Part of a small language model's weights: attention and MLP in parallel.
Each number is 128 + 24 x the weight over its row's rms, rounded and kept within 0 to 255. Layers, rows and columns count from 0. Numbers have three digits each. The size before them is the row's rms in percent of the matrix's.

# up: layer 7 MLP up, 576x224, rms 0.114, rows 85-119, columns 56-111
# down: layer 7 MLP down (transposed), 576x224, rms 0.089, rows 85-119, columns 56-111
# gate: layer 7 MLP gate, 576x224, rms 0.115, rows 86-120, columns 56-111
up85 110:099165138124144155118129172174121151086132135174145104180137141102144109152145100133136129168112105103130153176098125129120145121107136137081140133174163138145173099115
down85 104:091158127108152132147148150139163210133129116131160149148168119119138114105099140124143100138120132117134121116112155142127156157108124147116106163127109147151114128150
gate86 100:122113155146123143102122134139127138123108118107140139138170164155100136162137094117121140112126104110119078154137154131087149117126144116106105158130135175174119131123
up86 097:119115139186118092145125088119103160116084117128138106153121091138133146156100138070128111130084142121143167147128094106140136127097121101126151146156101110130081139159
down86 099:169102084127102118152168104164132142162116124111140163144092110141172115122085151092139162134077094168090148134127103148131075135112137130148158091150092123156111092124
gate87 096:147132123138149162137106121127100117147154095108111138152093081122102125133113105123132141138149137133109125102142119143100132091135121091133176109154140132131148103147
up87 093:161113149085166139096106118106126103124080104111165142127107165139100135167144129101160183159148106142114126095067060117115121123138129126120093125143149159108097121108
down87 093:125128119151116137152125096139132145121145129150086121098160131164124087122131090133132092081144126090113148134159167138113112143155100133141157147138109127127181109158
gate88 109:124106117072155140125142139139136135145129123101120136127144153106149084138136140153107079144156140125111121146106187121140118106118117118094133140159141154106043150107
up88 116:132138170128084125087093145170118116144122141110108149119125090177125098123140116110089152120125125157108113110138136131139117145150115133149174133148134086135160117145
down88 114:106153129121107108128108101140130153102124141076093157109120129143144111096128141136130120146109105149104128077126161152137137123126103105142146173142149158136105107087
gate89 103:160127094112106130133102096158130136127140111166117139123116114092115117128115156169124149202137109151107137173081127165091099131124129082121146130134140062132136203134
up89 097:125106089123163141110184111110111150104123133128069136124152115149118183149133140151147154129150106139138123161142120118133119103123153108150156149103118125168130146134
down89 100:127170137095133126143119083153095137128150173152111112142153120152141095095125169122116120135122173094190139120121163129143165140117127106125092105151161143110161136100
gate90 101:110097121145140194125137161153127141156119121125112168160134121144162168150102142106142172109125119094140115136111093134084122145120151087140159165123141142120170136107
up90 100:114142099133128142130136149109157118153111104098167066114156119117118122125109110127138098126099146096172095124122154092129129065115129102172115154135116152158138141101
down90 100:084160130178114151080123171106127132146097150141134139148137100160139104135128109122137154125158106152094123118129140129118106132128142127092141140126126135159125146129
gate91 088:109138137152151154119125105140147160108095085135138165086121119141088152128171095100154130139128128117127154148167147155131164074137076130115141132139130154177101103114
up91 099:146098113123123168100117148139150155139094126120126153153094136105100145116142108119140116142127096126175125141144106145171153118139081112144099147125113103164118175119
down91 092:174150087110109059134150135121102113086139080145134092095109114176110095151113120117180104114150123141143150121138116095120112128154166141121095111105113124152159136134
gate92 101:167147091146165184128092146190116120127134092099162096073157126126092094131163113139133128105112157135166137128116176134144131096111164110137109145109126111138183135171
up92 101:154180132134145122154134145139120135145181143093117138116164160083142158106129113112098127123078133133115119116140079141124106134142108145127125142097133086142141077140
down92 102:113118144120107114140122093135137099141072149135162101156101118107123149136141129154139135106158156139095105110112127118117128161160092158071110130132105123169132122118
gate93 096:112160099133086145083142139137138146141100117092126145078132109110146143119137133137150106128146111132136147123097106135125101101117158079082151112133116158089191165134
up93 099:149111152121146122150196119139125115122099079119144091135130106116125077134121107130163116163128099144111095163117118099139156120158129113141171153173096170133108104143
down93 100:112115112125125110127112123104116112153132118165143139118124200180165134179180144136097139111139112107162173124173144114089155180113110098138125138141140118106092127110
gate94 103:133129099116133095122143107155155102105141139125097150142129113135143107113122184049146071117131122140139083127120167128107118111142147172137145111118108119084128101133
up94 102:113139136129132076153179103144125117121120135056097132113133147120072095163133144125147146122121094147132117163108077127126121140127123137124177063067115152129154129078
down94 104:084164129118144160097143120106103150122169129150096127135121135096127141098107059111133157111165125137099141113081137082155122124167117085141117148109118122100146143137
gate95 091:170099155125114112142159152119111136121148097088118117141115103114095141116103142116105152127096081124082145114119168135112155108145137111120139104115134093126128071078
up95 095:123143107141135121129128149130134114105131146164162176112111112157126113106104147099158140133110114121132110166123099086163152136143108152128133123057151131101096119079
down95 095:135098137118142160110162138068146143120048114114111079125112134118123150123088123152127138134118135118098150120140139136082156125124135150150129122170087074156137133095
gate96 106:103079136134125145157107147140107140151120119074097142133134122082133110124131115161179118129139149141175124128121153132122148078127138100145145139155109149163118139116
up96 104:132118109130108133097095126100167112104083138127141128082138107162115188094102130089122145118141126145171139107116148136140160104137080184155110116121141137164164150122
down96 106:120170103122119148131066131172121108110146116141128122095155112166169112145105071140139147148138132146140084091096165115125108125123136073109107165123116125182147118163
gate97 099:127088125118118131112119098167130115104141107154118140120106110147126133092146106129138142154111137114135136125119163089141131151116158089180096145163150143168126211105
up97 096:103105123155108138120127158166152122123129124124148082147097134151099123148123116117115142132112089130120151123127119114105078097119139077122116170131141111137109159094
down97 099:110107105126149151112095150158163119119125138055109118135107145104077152155094097142150142156122147133179126127109055114091134128111128130146097171112109128130103123096
gate98 093:099142145123128143154147147131120151133107116120110112118143181151169118117082144142131101115150139133110129098141117121096133176124133114123126129138120157130144105131
up98 094:147136159126084108085111154146107115136139160164125080116099141135061116118076134157103123114132165179119146135125129126104154136116134141158146118125101118130168124137
down98 091:164109110101145129138126090130158114111127105090139132135124087122153139125184108133138134127118092123112135110108137140137123121114092149099137126169122097122111164098
gate99 103:091188074111124118123103127157159141136092139098138102133116134149100125127164128109122116151156142142122116114096141193146125109199153184150149107144101125169137129102
up99 103:145105121139120121114138126130137150151134105108132141172181140108102109125136108129169111123151129127103098136143153101133113133095142142140151131107144130134149132108
down99 106:134125139097136123090146145110122129142117139132104149086119070172089137168145085147130115148139083119124110127136161137128124105108107096133122137142131145127178143138
gate100 117:119150101100104160113081106132128139130133122091146116118118095131101134089129152116123131119152112142111116117086148141093126132163127088088149118152131118103120135140
up100 133:142103122163102095133122138122147120140166147132120142116163132112131097133147084144143099157123118083162126108165116125130113088146156167161110110102124143149123112102
down100 105:138164136152140170163117113117164135169133147165113124118154165165148136145093096152126152192121097110118131125132105141108101096140147200091119123126141112138092108100
gate101 107:059096182137110150103141152141143128151134076167180134106154151178112133140121136097135137065162139111117108150094156107138134152155140117124164140119145128113119114124
up101 112:117096081152144143100097160096093120112107143128114103145150127152116103126164111123141136096156127130092113145106178117123112129139098151095136132145107097117177153101
down101 113:129083127132141093116139122154147181127078187144138126142112105105127184133158109152106116076144112120124166136136110080112116143122107119082109152107161113118141140144
gate102 096:104113114133100133167085096135136101144107104123118125105082134080076112123156129108140146119091143129148111126075111171121135123120142143131145151142116099169166124149
up102 092:151115096170131131169126126108105122109154116099094155152138101193127151124137169141145135099121110152148148169087107103135123149069126140111093124118144117090136070137
down102 093:120134086123144145094107145129153133104130102176150142145175182153133130098106126113137146138143157114095107127167114115100138077128161116139119106110089110167111119119
gate103 109:146127151154125207141117132102134133151142132124089161170138147140161133111121183135125136134157056136150099115104139118143137127125143074142172126147156116136123191124
up103 106:119144127159128119160141130119125145122157105081053110134092153074096082156142137094122119127151118120145098139105133124133106086072114115168102141144127099149119121175
down103 107:071129117179085096116115119141134132181142132112128136133135179122114114115115171147158132154142096166122122106117137138125107119099160167133124145136108132133125099145
gate104 101:113167113106044125068122127153137129146101095122127115148129105136152098108121137088105086118112123062123091153132125138122119153115143138152172118109106138140162156154
up104 118:105181113113102139124172140131098129138099089084083116141125174113135130124129149141138149135123129105117087122067104099145130144134172177146137125092138068109136140135
down104 112:150189150128123154139125115184100129152138130074138129123153140119164174142100137082128122122112112098121106110110082106111143127137126121118139115120124083101132140128
gate105 100:139125127139095155091118153128131143137113109156130145123109115143113155132139158145176099105145139087156150135144114184149137141092077123126140122128128136136110139099
up105 097:095113144139164113111138122162150146123122153115083125139126136100093149100150091142101152131108113147136102140156136153123123145116119150096148129118123126139151117121
down105 097:128079139160079140167137114120156133151110196130128111124107127099081153149079120144133126108182114086158141131135102112148101119183125147142111162083138119113125149116
gate106 092:156144071126113167117137165100126136131150139143141105096157119119127154143134165106134099151096124118143102154129138101111141088116120093134156115129145075102102147152
up106 096:069120084122149170140117123098096142131115134152149165157095134137168141090109118149137184127163107106104151116115124110107142169109136122078157121124144165097143126093
down106 093:161142122120129114160149156135181163133133146143130089118167121138083124154127161084156100131106102117152100145106150147144129036150157112167128146138156124149082115142
gate107 095:135132138148156127114120145140115107131133112082093171153122123153122136127121170137138125105108129121151112144143157150151147128144111149140121109161118098119122128123
up107 096:164105115141158163150126096127146161149115135104109132135137101123121107098135159147158150130182111164104138146115132115082156138146119116088104139115122152142151100133
down107 097:113157116106135181084103163126179107094113110143136141126118149123140159120136139145116121145112121096169122108086130134093137164151095135130124158157167112108119156131
gate108 100:148122130174114156123118163093162138182084115128101154136105088154136157137142123112096125132076102116115146115135116141082173160097132105132168145163149131103121138161
up108 099:136108142136126137180149128059146126098115110136119135161119126119075112124131121084108082156121158166131145115157125146118107142159128127144118114136162105106104128148
down108 100:132134096131097126148145122124143157155116098130151103108113109142130120129126138090153142129117134172168102133137157148172119137164116130136109105100105113174084111159
gate109 100:162129121106102177110095170119105117167120088133167143110120117151108076126138136130171135132075157170162086120140130096106162128124106097143141127138140124122094118141
up109 100:115133140136179123116133135118083118100156111110090117088135152141169144108134142134122117167131144148131096151135114086116118160125131108150148144129115178119112120099
down109 099:140133169107162092119150142124114126136147144128171157126102129108166149141131165142102119118108114124146109114136102134160098156160129116092094158112118146100142127110
gate110 091:112129158099152150112106121137130099131170118121150154119126066182151128085126138144107091061176122106149142135128160151164149087120089132143151116111099115109118132114
up110 095:106116129124128125085110138161155122150110134157133128109148094105102164106115071157140113092132147113167138135170120097154115112156102097156132133104133134162115142098
down110 093:103130107083102121147150156140106167139081126127121114163105142134147136145154130140097149158107133135102130107109135156130086142172139117121102133103149164129105100116
gate111 084:130131173118156099124114182099168124199149135134135102146183083171149128124127126144147071113117147102174126111118147123136126091129136125087147117126108147140133141089
up111 096:139178169140135086139151143107138138112138105139104114112083123097118188130167105144142133169153145097120139147121121138127103128125153145129191145128093169110169108169
down111 090:129141123156088096133155095134089118078090113120156099105092109103127111159156147123105171172160132184087096144115144135105138187109094122160153119145153121118126120136
gate112 107:098100113160131179150123087142121114121136127097177123138151139118130110152141123136146124137149102158106157089157145116161142095122124146164160148114121142132097161108
up112 103:159082154140113160145165151150173140117104093074119126152114135128163130140140151107123118168130162151169128103106102112079140124119139093176096162117126140129125079135
down112 101:158169123108125079124129155118083114188159116146099171185127094124115153129134119117093117115080116143152133152112109160171130125113128152137172126120116104116121122108
gate113 104:117160109097114167115116130135160094115131163088105118164137108117127143121127120140159127117163118104113090115107114144120101126109170134135121157150143133152140173137
up113 097:102130131107101139151114080107137161137091107090132112136132133133135184123144147108117109149127115148127099141136143143142109111096094098133100137103133120157069122145
down113 098:129175142153097099118152107174133098117144120126144115141115094127115114141096117145112158125075148135150145128112152137140155161138111142092112177160116142139136094106
gate114 100:146119106084133140110120111182129152130169078100121148105127144143126121158127147109081149156134123115147120098112126139132147111085128163110137124108136063087133125146
up114 101:120096114123154147099115118097134141125103142150098125083124119095164101106139097137096109158143141121136110134158172115132116099109129127114187139111127107114147167125
down114 102:129146110141115158154155121101181125136088166086112103094118083160142130101131125157160147126093148137106146118134133184154120110108130109100105138122114148121184126145
gate115 099:104112140120124152093090149094139124125137131141146135175133113107121128100145105149124106101198127131158128164186119144100098124086156152117141174142126132148156161115
up115 102:125131164089119118145115137124154108073111096177120191127084127115165136177114125149091133138124108082145098133132093130127153141171085125080149114120116200138123130120
down115 103:152115128134117109123128159133151110168154106141147146120125126155137149125126117098137088121152092096150106118083137141132097156138136131102096153121121162142138172208
gate116 095:132172110164071106105062161109121154164117108135130115111085119080109121120123101117118100126130103122115129101135148123104158109152155156110120120101127115119134132098
up116 101:088122117061135133125135148129108123122153147147138133155119119120138104103133115151138117091104167111146149123090132127169077124159086153130128122159130165118133164098
down116 102:190114113126111132092099149132141088125096100163138114122083121129137184144152116130133129136112146098118141137133158149132154124136118134063120127178134103137132160107
gate117 098:118125151096090113110120159148088187130125104113128126141170113113158161124094149088140092150171163119120125091126124128111160134117135130113109132121137157150102192125
up117 097:112136104143129100103124105132123155116114132145150077148172161151106158123123171110115148105107104146103118130093154130099119118121162127142104177094107120125106147138
down117 098:127113118172109117147152153130129140169167123102148112117154117121139145119111093170103066135180139138119099127173119116139101089142143120129103150124116157111114149115
gate118 103:154150148130151141083117171087172135182091115125175125130145118121165127143118124135137109122132095091153125135105131122126129085136136098100101101107110156117147167108
up118 104:093128153111141090098128128120104155137114121122130120156137114119110117150150111164133105156149091143124119151133162127129101122083129103076131147108133146157080168131
down118 104:138154148124121114104124150105127105111164117106159124123149096120062120128140162129124136114120097124087146142176124167092107129140104140104144146148156131148096095152
gate119 110:165126140107110176160113130186147117158132117130108110133155129141157099145125141136132113113115092113132112123101133153101101142096096110090154148117147144137133156113
up119 108:118096142152134115081132082110155171112151140088142145131095126067115164145115146119151122106157125120157127124103118121123127143068120114131118122120107151132135126098
down119 110:154139112137115099145141172120161143152127127138134067130133151120092121166148161128132126123170110119128137107132134154108140078107116131095169130153128088129142088131
gate120 092:099121111110146140119162133128144177131127133116149158093103105132141143139129152144108144093141139139103146142122140100116116173126098135084157113101163109118119151115